Each number is 128 + 24 x the weight over the matrix's rms, rounded and kept within 0 to 255. Layers, rows and columns count from 0. Numbers have three digits each.

# layer 5 attention query, 256x256, rms 0.0623, rows 75-102, columns 0-255
096133137130117093097120137122151116129173125091154113149120127163145149130153111118137120132111171116135123148175138099146137166111138127160148069170177150095107110109086151151133117139164103099083106131127119130142094082136136123155148103137127119144135110141128133056092111137109107136159119150154137129116158131144133112127166123130121124157112097134130151087143132158124154154103111104139146168140174171113147126136114151101135127133099111098127109130079117117099115109147156136160153120114132114128144142145114149132104121166142149118130118143154115106147166116125123169145172146109077153109143132154140086111116124150147117172142159109115122112136120156146114177119143109157141123155108131152120112151163061101104132153143118115139126108137175145111127146100129
120110125122134122164106100118175116125106138135138120119148114151134141127127125151109095113126149113126113163167140106155118143092116091142149144172159106135149147139135143120128124136107118112116157139107157122110112135127106137135133127129137132128147111128091127144102157141104122155126121121165143123133124132139109109158158153112112128123138145113126119097153112145133140143081153124122141128137139111170108149119152129108114145158145147104091152133121131112161127112129096122127161135142143142111133134139102127118117176127108162125143104120134135093112116148131120133137151136151108155142098122136150129105133131177146114133175129107100113156088083083131121134115126105114132149149131128166133130089143111108127142109141156084124104148102143099085090094131147
143162089165103118128136130172092128120131103154113144115145114087111130133114136127150127111136130160081122130113138117105119097077159172109112176108094121131139128147121134106186123094144148144144134120167127114162107160107134135089097118132138144117093113131141130158156106104164141110101149125152149130104155133142131163093150103145160153132112138112145132108140082130098166140135171156107138125173126120129123133123185134133077138122090175176145118139180114124137154114133100119092153117143155175136124183117148130081132129130153124143102100186133137139093144141129125114126110129119161109150086122106119111155106162114110118098086120110130089130134156117099161111145098177106156134091095159108163112144069155154128106098132141172122121118107121114140116116149163
135148125124114162118161111138140096119143151145117177117151154093146093090123101159097196169148110124153132111114099103052106108173109128176122148113088134123136135110142098144152144131140126151138158129136145110110164136164116108135126164143085145135157163212135115157174108096139131107135113105101127144149088151091126151114050141144141108131102119165132145136088139111150056098200115163107116092067086147104138097111105112195199113151183130149131137116147154171135126158111111145120128135108123132176074131083105099143128099120133113179147154127075167102128058111104131133146048118145105153116142106133086109113145126129111103149136086138122173149185140089093140094087070112154083118156169133164106126092136176128143110167112154174131160152158126133109135116130115
123150116121132153115143100113161114125102129172147153129195166092163138167094140215026099114173108152136192131112088139068159091126135186150139195094092120133118183134137111115151127132099211114147181153084139150128145148164089124093097168186083153093105144130099095173159141108134106165130104062177186164098085118088122142080089133159148111135149171138129150127097073098106100128111168180088121101101083049083135113121143125134142146135126154127127135158174156174154126104111062087079135160142129143157104135110078092165127135084156090151167137130060109135079065159125108091166102122156107117130087098084108128093138132148089089122136092103094111133143126044097115073097079117101149113146128117136118159114110143149145111167106188147169120166172144139106104143094148
151108135138095138132098148139134147143160115101119126167119110166128106144146171074140118161098132119086113067129154120176107158097137063091165074121127151120131091122158129143089124144143074161116118141144104117109128125084114121139180115109129134147159143129185156100105122152137133100149124176094060089102124104179137137136103131101044147159131105173094134128152208142141101125127089074118108109146125139164108108149123111161160104079165109099172133120085111099115098135123126156169131143121117110146154093106131149146104099190109139137115133084093136158181122129151159170105118105148138139081169148167129084157145107120139116148121105155128163101139163145146142151166138092158114131092143058132121140158182114117095135156159078133090134110113120140165098108113061
146115089074131130128115126118121119103104156104124096132131065102188141110111109107173082141152170116148102134145139097170145114148179116149118132133138113176129122146144121175102115156148152092096146144117158130126158113128149095132091108089149125113084133175130148157116135158133100174106172096122149145125111151081097130167147130136163159114092135126194078116125160155156130077149110125124137153144129148163161154132117110118123113145111142129088154113116137119148163154130141126124141102101135099164178127170113094134089149122130171131135134100146138135160170111125160110075152145084182124140160115090119125163133067164087152122152162120162155101126090154154163119144154155113092143105155168137122056103131108127154142128125155139144140135076129111140130130100128
136136121141135128117155134108095103095115141150110128128115166150110113130131141161142122077101145131150150134084156150119134135090116158105107131132111116148136127081123138122165103153132125116111124096122151137124093106098134163120146140151142128115172073114099146141104082109140133163118120150129125161119143129163157111121148122097127140116161168108092149118126130142116164161115137135106148146166133142097100153114140149099083112125124090131106105112145127109129141069137127105134128126133122159097113150135136135133142144150137132112105139106097119140051112099132135149158162122123104098152108113130084145082112133088151121091110109131122129146101137108134088115086158154136121134117130086069124140155105110071114176109124128152136144147152101149127140140159125
115150098126154155117130106180144132153115103139151146148134170106133135135144149146078098139135119129094093167147130096093132109140129151132132130114128148113152135141090117133133121091101156146116135150124149105134112184117106061120117105101126128134128185152150116120149130125146137123150128123154186115118105138139124111110089146163103090160115133174124161118152095163180116089137127116129100094119106094103140134140108105176181132126099167104161115111101185105106111167110099120108132129104176136135119154136118165133107097103154165157123132169144163110118070148138087129081086110128103145119128119136192104132132177143106097167132153132121096139112135119130164122093118089092160123132145117148143117150162118154127094114118132137117130108125169163137102119127145
130140121123135137114098135190127109119103146123138123101122165173121094116151094150145165086189144113115130179114127114074133141118137134176122138112156108112152135128086092095129096073135113149138112134172128115158114170115139081137095141133117111132121120192101128126160150136156120141110113111106161142129114159131111103099094145127113118126105125122126132134112144172136132070113126118088125125137140179094092145145115129156145135156100090120116189126121153107127128107136134118124107143120136161104121164117148128115128113120186164146112165125176142145083102119162131109085117153065084125132094118130167135133130146144118108127114134138095117152099114114155138098084147115111137115150113128122117100137153136154130093129115129131135134109130142157114120158172107
148154129117152137139125114054141113128079115163122112134134125130137162126112147164099070152140157163147116129105140126114163134162089127088141166117134094159115119111134121152108091155118149113086146098077147153097138117154131149143166109118133122107165131122129133158084122120110127129159118115140167146093095118115141124176101159129141141090149144127144132145111125126154151139154116104132149142114123121104159107133110127109146078129168135090125122122107150124119130094110146094130112116119153172155136090132076135123117121154102119135141140114098135132114104128122096156126123130164121114166146121134132127099124096125118123129146112149139178106119098109154116128107121101140108151150132080123092141164095090107122144131129135118114155153133137160108141098109133
132142182147127129079116124116125125095167135125191125104134159136142088133135156155095151140139134149153144159134141166111145157152098091120173120135105084126135097150154127111127106103109117090176083071096103181175106118105162131160162127111091141128114144161089119145126109178128119120123126130141129121114117120116105166146143130158180107113132125116145131161094195154134087136134140140147125109130124122079150121103119139111142094103177163126119098112133086159125099141100107151132128170190120151164167130131101095134130078092125135102136142150114089164170119073116108091140110156123068104098154128158180101100132100105130129157127140139147134176134128156135117119129131171155106127128133111124109152132126141129145105151133134168113131137161140133093104120112089
147159100165162141098148141118172074165115135090114124129128119111149138149117086113141133134159140092111172159156089097074103140148130162184119123145136177176148149135143111118163138139170141133124145178135126125123145131145119120108122145188142146146104137098151095112139147133123108126131146128119162117147153104127141135128130094122116119088145134115112102065157074109132104128136154159132139113130128058142133126119141129112115154145124154087136132152150143135149155136150125176140146146136135137105102119139123140114120146131154088184100120130198155131124174145141107087081136125133125157159111112126104114160124144136120105128113142096077093138148082107141177116104119120138128104139127122135131084074133100131113069132132161146139090155141146117157152162131160
143094119115159110123130120114167108126091136134134099110126124108158137097137159150126129158120134110129115151133130137123097125170099091165140088123120116130152139112142114146131122154106137124141104150130158147108190115144144168126150110113174137121101188100091139115104157149117105152153144129150159119093132095084136125176143117083095134105105154130129150120105074211100134109120156121146158126124137089174134131095128138106165129122159094108155117097076170138173181086112107109125103113115152134130141090154140169121097099115181103145139090115151154114157096133140119138107096099123094116164110131128106134126128102134125162143125161143111127121116132089116137102105151106135114126146144126149141109120147122118130116128163135179136148114110102051129153142133133
096162164105121090131138138133114105122135128081136118077129142133127097171126126094118134099154144100158143114095141119169159134096116125167145131142142130108096121192125146119115147137125129107152122170126105074175126133117119046094098152083104124085087113167139107129123100158171112138128134118084112138149117143105096100116110093119139155156145128127097123153119188156138071125138150079083143132121117101139125139135148141127134125128114119098133178148142101124128101156130103135137132169209151083127152154098130091118120127107074120113178124121132092156134160115148134071086157187104084120094131115138144083161088079140135052175128106104177104149124133152148137115126129116133127116102175131161133119112140140179117144144115147173105090151107174137145132157078093
120145128122111123127125172189059108137142106108101129117127136108127128124129108146204155137112091118069118178128113143104122112084147158103113150130147117116157127152107166083151167062132126106124123103128103106169087173122117073164088110101160164208101075117133131115147139123118140100130134120112121144131175169138088109089137169133137137180104104111123093143148124106128165143132100141149084134162103148107165126144117117157118119171080160170163139146169121098066115167132144118123110136148144109094115131181171169126153160125136142129141111195157117120137129119153125149113130128155158145121118134135156124133140190107130144171113149117176090140120151197104174124146106117138151131138094146104136128111135161157118134107114112102127118114144172167145122118173105
133134114181145101075111142123121092148128137099155127107113132146164134124118148118104112148131120144088159162130063136088123136095101090133131100120104126133117155201101133108117108074133122130136105158149084108145108170102117077156117139114130131118104150159150124146162121151161141080136125157131157106133135119170138121138111089120164161154133142134121117131143146133088097122116118103113093127124086113161118150142181144132139139108137161109120170125128116133167099127107110149140118142115163168169142148106153099123097118120130133126171129146145113115145182164116093142141096132131128116113120138131103115166104120173128081134153119149153103106175181144130153115122112170127141108113119140145091146094147141140142144096127135148124119134133134128121117117088106
130120120126111098107135154099067124101148139134111101104114109127149135095122143145183125143092141138105124111125140158161108119124125135087118126135124117124112094137125139150141128130130122103115110084149137132157127118113133164149153110074165169128114139109122127125130110106116146098152137135115098163119150124113126104157152127100168160132122135108146118125144124128095148156124130132162140134144111133145134140118120137102106116131132113162149104128092149140093146123131141139154103098122117139121162137145133139101126141151131116116091084137153118123149187103133110150123138146142142100145156152126098136127119106106159167127109129115175121124151169176118145146163138151141099169099107152110125120142110114101117135130141125162108130133107117103131147118116105
089172124102148140132103108155145062113171133073144118147142127162184127136120141176126114147108133074122104137171121120127135124108138139121106097089126121124126148107145099150143129125060127134136144115125163123109163116144093091151131125141117110113134123128167119133139124105138165155153145116117144123143167113134160107129120093133111131106130123109107126110124121140137099157136160099140083111139059132132172117128158106159157135128129113124098129121095105138145147160116146154131131128119158145201126162144123131148117056150108173130136055063120141100171117103077138175121064114103142117127170149103137147110150151154156126130159135134144180135134171135151108136110109101116186120152099127163138139123134137122148116117141147147104144156097139148120142121069141
124135169138107124138121157096141101142151114115117121129127089145177113116126151135139150154117162161131142071101137154149104124105122086128175125132135113149141118126164144131130151152140118094125136127116115140141123084155154188175136120085147148129097127111100149122108132143101096110153145110113088157112148152123153154158147154083126134123158128134130124122105177177133138149141106108119116153148164123142131160126136135104125083120158125131154114122126077138125135100127118125120078121151117108103149072160131098148130123156132118113140160121104148141141140115154158150169117137147119123093148136124101122121126090119142146120146124106120115110139161111123122135156138147162094127116161103116130122149142134110130168174133167135149121158125127102152179122119094
126135152158152161105118136122180131162108111144121138139118133148123127172145143110072161101147108140127176111108118116083132144111093107189166115114132163118165143121135087085129092115145120174131133172116100144108136120160111104102154141163109125159131136114141099114139142164132114121159108140127117100128099127143119124122111152116075112146170128134094129117141133130126099138104131141103131095104150089125085106137109107150126137104139123101161136150132132139138114130135094134155117175145121130128099105104089124173129146119136112143131189101109147175095094128151130100112137116109091154108119122126136112140143140139114101093136110150030109122132119060143107112119124111115134110144160084160108153099157105119100094175109118115140133109185135154117110123135107
141115115131134109144134153150137121115128108128096102100125105154123136124128127145134132085132114149109112111116146127144135130154112148132122107124110124127151129103122119134126136123110135107126130157168150125139126133133092162106151111134115114110109115127134119126144118122146126147124161127160128126087111131117137113142193142133113104101128132118131118126175126131135122108108156110147105121147151150122113071117091107112112155122161146110109115124132128136141126167100120142134123136137130139117163153175166085154132098123147118147097149137119127113136135109114143135092112147114141129154074080147137124144134144162164100136159122123083141131123155110157114112116136120138128120137120145109137143107121132123140145133114123160130131084111095137133102132110143
104158134131156115128120136136083126113120090107153087116094089189124144173114097154193105177089130137152109087179159095163171141121129089161132086147146098142226142133155143118158173096138110099134139152176136103091113145091132150126149090157127098114090064132188159082127094125136127130168141123164148108101158146144131106102138108163089086136116035114087113089134093139145138140117130121169157166115185167109114117110123101127106098146105134088091078154120058100131153128113152117123140079069128113171162174146177150124148088133152177107117107147124149113126141144113176140086143102107148166128062111177157106164122144137153146118165119152104170139114136123161149147097140159158106093150079114180120123139127154132117169138175127117107165097123148172124141154106104
096128151155159090128129140131078125081134105129131125127125102149094156149147096115199135177102114141169124124151176093140145146114115108144093113125156138126199135145136119143162133119140106111105137149142135087108140131118137132121129113132129099129099042136138145093133127146148100106147149117118110102128162116104131137118123119163100091127122026108090093088128077149107162110112107090129121173101194170136134145108126100131128119104113119104129090136142090109103156128167139118141130071096115089148146156132140124129127107124138170142109068129087134124117101103117135133079137070125163158147116111142145113123147154132142124121118101121111142164081084156164137143123083134137135131164084118122156141093111145133111139153154131139113149096116153128096170135114117
107153151111124117109123126104124148130119128153161143132157088189116146150147122149134114141107135153125106107137132100115151135119131095122127091110125112169142133155142099122103138086165117129141142133131133139085137143080125130107156114139098138121109093108123173107150083126146117158160154127134111122128136108116122131142076076158144095126136072101122155141102107135123157091098130134133127165093175125116117136121097140153119141121150163114143110139090124151158092117159094120119154125121136108119130120119133136149148113131108134104128110134132103104112144118129132105118130138100128157141115146113126153125166140133143127095114109130111137141086120163145148143129138153141131118151115128110119100148115123150067156145212128141155125104128121168108133142104120
136134175099113120135131116086146153128113137144140144137163093134067147140107107137102151174131132141140114101130132079156135135093114145100089093142089143136131125141130099126126095125148109151136130155135155180102120096121162173122190097124120155085135157105139131109146119107135126117150103129099124126152132096099148129088102090144107133138141122092140148099126120110156159110113122111105121158153186129150131152152098109146108174107188142114134146132100144107101131145148119131115155131121137122132107156138142113131139118117120102133089155075132120097116121081148110102121115129115147139133110127137159128128101145173115141067096091117126110153101150160151141116132126167129140068174118130158128104134118131202106139093192140158149122088135159166145110107122096
168129119144130117098129103102134161161118144131121103148151143149116146124100141113126118140117118081100130141110096145124112104152140140116169156106086113159082148136150117106081109149162161118105124128121138124142111141167102136119101150144094153110134159132144084142121143126147132168145152140135124147157092094125139155148151136079192155116159205122167125147131140113141131143136117157120146119136082085143126146116150136152109109177153128146081164115117138146162111103130122147130119178169155162126096093106103108172127144144098086130148158126143122150108134139137104117151087128153168107130117124100088153096098123091107121126118119135137102149115088095114139130155140067154129174098147172127110104077099102096140099149144141103162146146133077140104094130140146
115107136163154123119134110109165134135121147164138150142157113079098165101110135100127133129136111131123115103107120128130141109139106133106129153094056122126105139115162124137111140119163137154170113121114143129126157096110130131137133110129107132114145133075119126131155135171139128164089163113086114107206151118136146166138075126079114132142138111119112131184087144109104132112125088143110087118082129076157165173137100154134105118099127127155181105114113155151140151168136130123086140166154163134141061101127116122126128157117102119121138119081110121152137167102141117087146113162137124109121139160123129142121108123107141132108103101129149140136106124129073141145141110156132155134138129136122132138086101156139110146132155126167125132139134095133105185111145122
# layer 5 attention key, 256x256, rms 0.0602, rows 75-101, columns 0-255
123141123122145159108073112086103135122154135126136109136091122149105117131104132127148137126131151147134104151124165151142089154119113146156092106142105141103127113116114130117122136124132111114130139110134142128126138133087109147136124112155124160093150162121140130113117130130131118132136155198128098093103134119153164130163099141139111143086105128120117138120150122152125099178098141087120104161135120146126141119138130118116124126131119141116109156164153125135134138127138156186148136144148115135120160129116159113102136127158145150147110130131107142126163104110122108133126086140110129107142148143145121174110129154140133112136162146132089123130129096125135107134111128132141111122151095144095121151165146110091114155144144096145104141119144136148118133156131120
150133104168172117100133127089142134090120152083107105139120141115185152158138138139124129125096129157129116104160117097144122193115149117139116129164096148158133121094080132165123128123142110092111115136126139141118106144105130123127162102090156137103171158140143078133107113139124153121135125189150153112105131144139124125164120146124111125061131095121129074121118119151127108105131124113099129120142124158070101121139097131119126135147123140102110134140157136099100074133108128162091100129107124153155117115108141105100092126145146165106095090136107138103154108088123104130127150160120128105136171105111105127111092156137139130151115152164160129131152089119155072142147131119131105126125109118147112136171142108088143102119107117120100132114113103123137121140137126
137107119139112113136163168191145134149164099121144141139156129107148137107165135132105089128133128107135137123142079110131171119147127119124142136140175130150138133101134135135136118135124157123110135116119139110137143128162147124102116130123141108157070107148115124142128123112138138139137139086130171140137104140120096126099123116122142124145144145143128128122138087139144143049169114157123144134121143127141138155121157140134116159122126157149149098116119132123130111115140110074121122105096135104131108139127089137134113101106143128129137113129126111116110150128108135134117120127140127129133097127105138106142114119129130140154072135108158117136133143122138172139136114129093125127138153128130122117124095135171113100117111175122140098131133143118139128114117138
151113095088151069125155141152114121126110118153108153155146107119132125156135143113113122158148125157113127123131147096146199107095082139122113100147164134157132123147136175114125127120119152146119155103077150154119150134158140146125130124176140131144142101121153143108137138088136132142123135085150138134127146134105130122102146143098112132131127095159142106153119112097154132136154099154132107152141135126130140138131139131147142115108123143124129119124088111104100127112152111111164135078088111127131099126167151139132113124134108141114168151135119091108107116126076121131099093152128128112082108126139107116138139111117116124163149102133115141106104136133122160169128118105161116129132154125120134133073128115155116156168113125110149160111122118147118121146114114
151124125109140115145135149152134125143135118111140111148144148153186128171121136144097117167124120159120123110146112083148174092108136156140151137124190148136129130120111146126137119125131132145097142126087133141132139140142119113110138109114163120158114126147123099115134123123138121140128133074122162136120085155126098111112135135133091093149153107133107122123124090125125129094154142146131111120109132133109109136134132159140120125098106147132154118149130155124107091148129107118122114113106149115141112128125120114137114146118150123128122117142110104125118126117124131108121114161123116112096086107123124123141116130123142107152125128124129119106143108107140149133129130119113122127168134113154103126107146105156105117159092140118127127095159160135142132137101125
109152137150127141143099091095133153110109145124111131111099126108045086112138149131160145102116094115114107113132168154115080132126134147108128096097078133104101158140139111135124141139114133145187140150177101121117102155107130114156137117147071119101173145087148147145126126148143111128141120160130096124145165076160151135141128122128143117105122137128120146142120188119129131149107131105140167119103102112110132105124135101133134127148142110127096152136124119115125157136148130152140128138138103136148153114119156136125140102124087116120110115136114131125144121159124141168131133115150151157137180134129138135127143118128108136113138124131137138143136136147103117114145133132128154123121120101110156158143115164123138144104153095149108139152105086153149131129144124
151111149121155130140115138159128121150124173135139125148168101121147186135133122108123164123131143073115115171133084152113112128123152056159143125129128131180145130143163120137112113117143094156143122153148133123141120082100127155105144121165201162136102142137125117089134157169085117146133132119105109081147130131084109146123184155093111154124124134096148115136116119103127094138097129122100115155145149155112122127103132122123106144107102119078165103141160145111147165161135118101115123131166162157131116142195136132116120117127168123148153196105151162112083140115143131113143163137113094124126086136148106143118138165183103110130157147121075135118126115118155149152182109153161118150161116130158136120153144082136162095119158138144131131109122125063088129108108173
153092137103111124149146145086132114132118126144151138111106131116123139095125131121132104110126149121143081151102128165106119101129147137175146133130113103115126132086122114122100136147145161074100118122157098107157148120114147126103107111120100108105154120164128151172121121154164115105118150157139132149104130107154140126120097158093165129090098166173107137120140150130095132131141091120124115135106132133154147126141090112109117103152127095137088128106110138149151139108121140150124115147139105088116136103115102105129136167135126124123129117135150133138188153129154130132147149114103164109172113152152105143134150105111121122106160122119155164114123115114087106135120087116084127115041126112072101128126077129117115137125129131112157145112155082103108147127174155
121161114128115171149118121159120103136122148085087118128122172134120106180178162139130112186103133140132095127163138105160145157092138172105097113156161127109089086144120144124154108144091115159151140135100145121125126159135122108142144119086174127147159135125152102102124093094132151101155107120121123158175100125177152114133133081145071121149163121116120151094157081116146124095150131115122116145152125105113107165142123140149114121117111120102139108167103144103109095146152131151146127100115141132131119113163137100161105085114115146137095118155105116097115094100106123149126069136123136124108118118133123139123118176120128103162121125134159106100130155146134116156109144108138139119180106098164184126117156123130117082107117133150086132090107146146147118099098100
121084131116126119121128129141120128134114165077112142139147133128165110156113108141135139156137142121137084128130134124119145163115171128151119110128162117081121084126103136139207140118142098164136122127150095143168103114153123138144165136109155127165138141109123148089135137075133100090174143123153131156140123143144128117129127140096099164124131114110122122112142117117080140090131144142157125170154150098130156147158089123143134080128067098075138147156060135106083099107162136155145160142106122150116090133141144121125139186104152115147102135099178079096124164107141125159147119123111110118112087153141080153110114145129122116141165162109158101102126125140084146153122145116136134124167132096170124094107150147130121113108136129117108098084155151125121143139140100
152135115138124136120144129100114134110129138127133116147095144180102165146127170139131095144135122136118133138119124166113135087125137121148094114143089131124136113131106129151066126158111150126118122101153149066106185154107113147133134118151147161105163151153172127108124102135113156092125105160146118141113133124112139118175158151140131120130125117154120137109100141115145131162118156103127100132068115136115155104142124106102131106126141124104134114117138167125170148129124142159148100176152115157123129087133132114136111070153110119150114126159118186134111126132117127097143095089095159103152120122161119141135117154149110099112176111131142168119140105096137122137126122087156112152116115118107142156133126075125134137170117121114145153120137117112139139087123168
119136123142090134065132119107139140098115154079161108119122137142162122101125121136118119095101137154102164130127133179109092147122147156109122097123093075072136137127095112107123117155187185129110103140139095144172110137086094125187146146157091139114117121100153143128116084119121110138132129151143174128110126096179108139101091152162137108119124133136097150146133136130080120148123133139128111112162147121114106106136159154121086116156157170147119118122141133124136127098163109111128146139183137162124156090140133118077111143131095080089089114120109131169169150146139103121183107106116111133155138169088079104117123079082161107119153167130103071167138105159129143122132157149156120147103106149119120132141080122134100110107172119138138151139161138136126155102119115
165138163120127149129119130129144150132152147129078103137093143115140103137136106142129193163153155180136092125145134093131146149133128140133144133122100154129143120149176117124145118087096068159110123104132129164145147097153120137103137096100193158109145134145130104148144160125116132153131137152133158124137090124113097139118129169134077139137112144148120086090133119119170118128120160153146083141155123129158090173119138132147164144099180125141144150153133129142107096139121152138111156122117154137103116145146104135115091165162131113185135140083138111078090096109093067106103125131141149149131095115156148097130161122100107152143083150134151122098149133130165148111102162168127131147176177146143108125105180110102126158133126112133116130071137126131146087150132145
143149093112100120111121135084147115120099158128102121111105140099109107158128118133075162134116111154123136137103114097089087142126103115169084178161095118151150062122119130139135126137137104180143128110144182155114180110135094145136158129114192132071192143160140127147165126144143142147135119146132143150123141172107135131148124142107099149126134151133132097125156141078112102179125122131079126148134148152127129154122107140095112128135155090077128138148136156131132138111113113110100119144117146153092138105148122141111134129116125178164150122122121160141090098167097135123123161103129105146135115077166092147113135140136091115156086149150148137092112113098150095112116097120114131107137132152188161108170128099110166129132125106151117152087107103090108108129104111
094150206144122127147128104132149165097102144065141112131150117172151106109116076126150152090085105121135105114135166122132100149079178122118161069123168123115130163152128079181143133122158136095154135132092066178182064122121135086142132109098116095162121152077104116110088119135121076144150136139109138088180126127133101145104131128153127152078111111113120124134146113192104124125149143126132153126163132096144163125101127135153127151102116140121179114117123128142111108115139106118118167145161127131143152151124121143116118176107108067091112177130176100109174115136139103147176140128112091164128129144110117101138113146106143123128125163124167038118134142128128142118143161159141111135141142093141155123117148138116111116115193115129121110136118177135146150121137120
110090156144124129155157125198095153128138067109114139118188127131145133149134150135158120147163138100176164121109133124147174129172133169101141134096166147129105143137136164151178150138120136142118162138090119125137088151106149110116109149103122140221044089109090126103124108087141126140138113104141119151128103147126165182113131050141142154198135137124102130098199080148152125041159120137150132137156126120119100160139141141150126125123109129159131122131146121104111084095159140123127184090114136121113105136114108124162143112118163143141112115152123076086117141105134149132122150125161077126100091124106130145139113153132129139131103129143139143123119163151105192144130133151141135132138153145117115094128111149145110116102123137116110064150142152140134128131116102
133156163144114135119109117152150169075140176085131119131152127159110119097127090146162179110129114132150113103141154129143112126124108173120103123102080126092116111141141127164160120119159158109137134124133097144111127119138135103150133153178114102100127144110123124122115111138135120142146125128139136165168128108152102132099115083143103113085113152133118120120138125134112150114157139132120139112162101119070110127114143107164135173173132138122102120138101131122086116130145174138110135129135147202126140129164155127111149141173095080104091148098133144099100145143127114168187120143111089157166177146092138115148106098122143161122080142116149108130144144142143146131126127194140113134136122144121143115129100138130145131085121121130146127100102142191132141149121182
137106127123120110114112104122128141112140082171155121114143110132115160082141140119146127121144119114127156145098133143138123107164103125125111158114115117147121113119137125158105116128131145126133136114113160143116173098095140134130128142151098151124072128153115151145153156135137123141126122126115121107116129138101139163118117108110174153144119174136147139104182117140150142132155122124108140167133135133137156126127140111086112159160139124143106116104146134131179158099120142087119127116153128134084159121135107132120165124140145136138157146149130151149112151173140137100123145115129125132164133122127120141163145108124120148097104087122121131120111151144111165147147115139130129137104099158115129111165070115126117106122145141106138108143121121105113138104108146
156127153166163130115143142173152122082127138109155135176126155136117116161182147137121116179105063138115118140163123122102088115093108134155124147127122152133159116104143165149140116114122140140117133154091144170065166146147142094142149107181145122115164124125171163103139101147134102127169107114113091134142135128130171120125092146122085103123162108159104149083159108126120113119142151122131139131104139118021143128130100131143139131162153085129130142126082107124093099123118093094145125125124135101152129142171117104179158090102093161140105153169067112153125093095133139136116112136088114131120155154130110115145143191127141129117166099121131148097154150140168112140130117095121172119152077067151155142154132086144139136155145123114139165131187149136146123122126115
135119120093130107136136157078131147090118133142182094112075124092163128134117116105146150090138164142126137123099159140081087111121129100130148145086082164128138158118112138173119147147149149103125153136151110120152110115095152136122141117118117113109105118113151141145156150176133134129116123129149118114105134145120150139125134148083154138123098153145132106124154137150108135148110092116136104118115124169136137089102116159122135125138125131117105132111209156156115143106134120119100103109153111118106151103124145167098148157111133103096117110146139165156146151145148141155139174130116135166144124150131141120136152141151128078121142168151148131121121116133104127129144130165104117128090136136081117106124113132129120158119144135126149140126129129103149140111141138
140135102119147145138097126060143157108126175110116095131083160114131063133095125165141120140107122151120082128140189125133106114130143146122145098104113128075099148155118103115143120124126114165133111117172112136143123138150122121144162132086113118099175147072128126142143148115127122133129128166149151156135116087135083103146119153158094104095126099133107118135100145115123126155083142149183122107124093135117097126129136119144135116133141092151109138154144149126092130137130126170122119145127104132148138130120136141094106174117092115110121113081120098097134113112100099146130114131122139109133164109141139106112144083114138124120129151163158130124124102140103111118122156162127121122121161103137104150088155165108128163103114093144112120105122108159144122160148131
143148108139121165132122129111159165123095152119126142123142175168109099071141153155133111109111143103156116116130149160127134084122149121132094122148122096120127154121112084111122114130109136155127098149154119098133095131157120137155097152134085154064117158133153136136128139114094110126121103117117158167151133146109132161117140113152122141144119153071155117134109128118181166136161182150175131150138099128133105108164105081131150121129132131125133177138046136146121140113103107094093082172143129105109138098148103110125108137090143093103147122153110113152130091157110127137113160100118129111145131166086094126117118148125163154115157118141145089136129107114112086113113126126127148154120092103159127158129136155118123128106150157143105117142146124152127117146172159
153106147146173117130128178197117124107155123177127116104149139123181153166116110129126141120132180147155167143147083134093064171167138108156137130114118130131129159115106134133161151115170081129111109080117187125161093190113137093113148119134146168140075128136104115145118111129117154131107178171156157121099109132127094116146105158148148115114172130134158142089172083158066128123111164098133144108166141150069059153100093146136142123134123119136151131104170144121149107093134151148112146178188122144163117117115143104093109113148130152169107074123124154153143150101126129143107126139114146110112147120120105159133134089138145126131144145140135162121122126127183181111140124134110091135139134152125109133137106099138131115143133132184097151157126116088084156164105136
151112116158130141085101161179120131099155110126122113102128123103174176168116113116119117122162157158102137104174070117110114165163128118118163140130115107150127148145119153137148169114163128122104122102135177103162144121129114114108156120139143145160111116126107109122112117142130129124130137168150136101113142120135155112152113098122106131100139141133163135152165101150119108125102122140126131125173116121066114128109133191123150124150150152124138129082161149109158130110148135179148172094152115145122141123129135129061143140165132143152126115142105134104146166105142142107122124155134127126120097114123139138114126113145101108146112144124131168145132147131141173137122104120131085132128131153084144117145100113161127131147150107130142150157149157121094141133112122
136116131159136141083090145116146105133154121114132105096101135171182144186124117134134118144171139177126112114138101125132130145154139122127148155113154092113113111167130151137112139111140121117101142095117150127090126103102102131116132126106125124162096117135124098108118145118143148113138130146142140127142125128123161108158095120140111149120131133074106154130142111151146133142143116125119127119173117100105110140122144136118138125136136091099139117144161155114143123129153167141125117104161108163120141114101158119095131093155157112147092126159097137131129150126166123102128140166160125083130108098129108147112107110122153085134137117109103134117146129139123181138098097137145106152070086159074140153129090126126116164127136123108161131133159151121133151160093066
127150080166143141140116112141130115145141108151135130122119126156141218146160158149156111085171142140122156153143089142131181141137113121095117131138187112153105120116106153174062165118116157117117125131162147105108152096114108146141115123110130135191134143132148126099132125109133127119112093136147096144125123141132175112158137139119128139122118108083139170156121083150117172115149104123137128116129125144126113126137141140087112130101129114108136115133093171127110119126123148118105099090104120191100126079088103170090100082136165132086085112207110157138099138156165184114142140129132134112126122106121098156133111141128164143136125144112125077102139108142103152184129159127131083145105118111088153121136102144103131164094117130110129091118151174161123122141124133
119135104112089122135151107116102133133134127117099111156144134106095096103132111124124113123145086100130117116124136146141148108102123142125118138136116145122130161134147113110145110174115151165163120147113131104125136116157149151143121139153118109127159128096130149150136144142100117119116125092112108150133151109126103128091136114132143110136120111158104132115105150105145114158125117152101126138085137095159129119137118099134107145099118122113152140108107107156167143146137071114139132163094121081124096145126116150160144110107104160112151150115151115122143129137090135140147115082137131140143126176127137133135140130110099148115144086129151139144111140137121110124138138140087158118143150118150132125124134139134144130124130166128135149127128084131125133095147163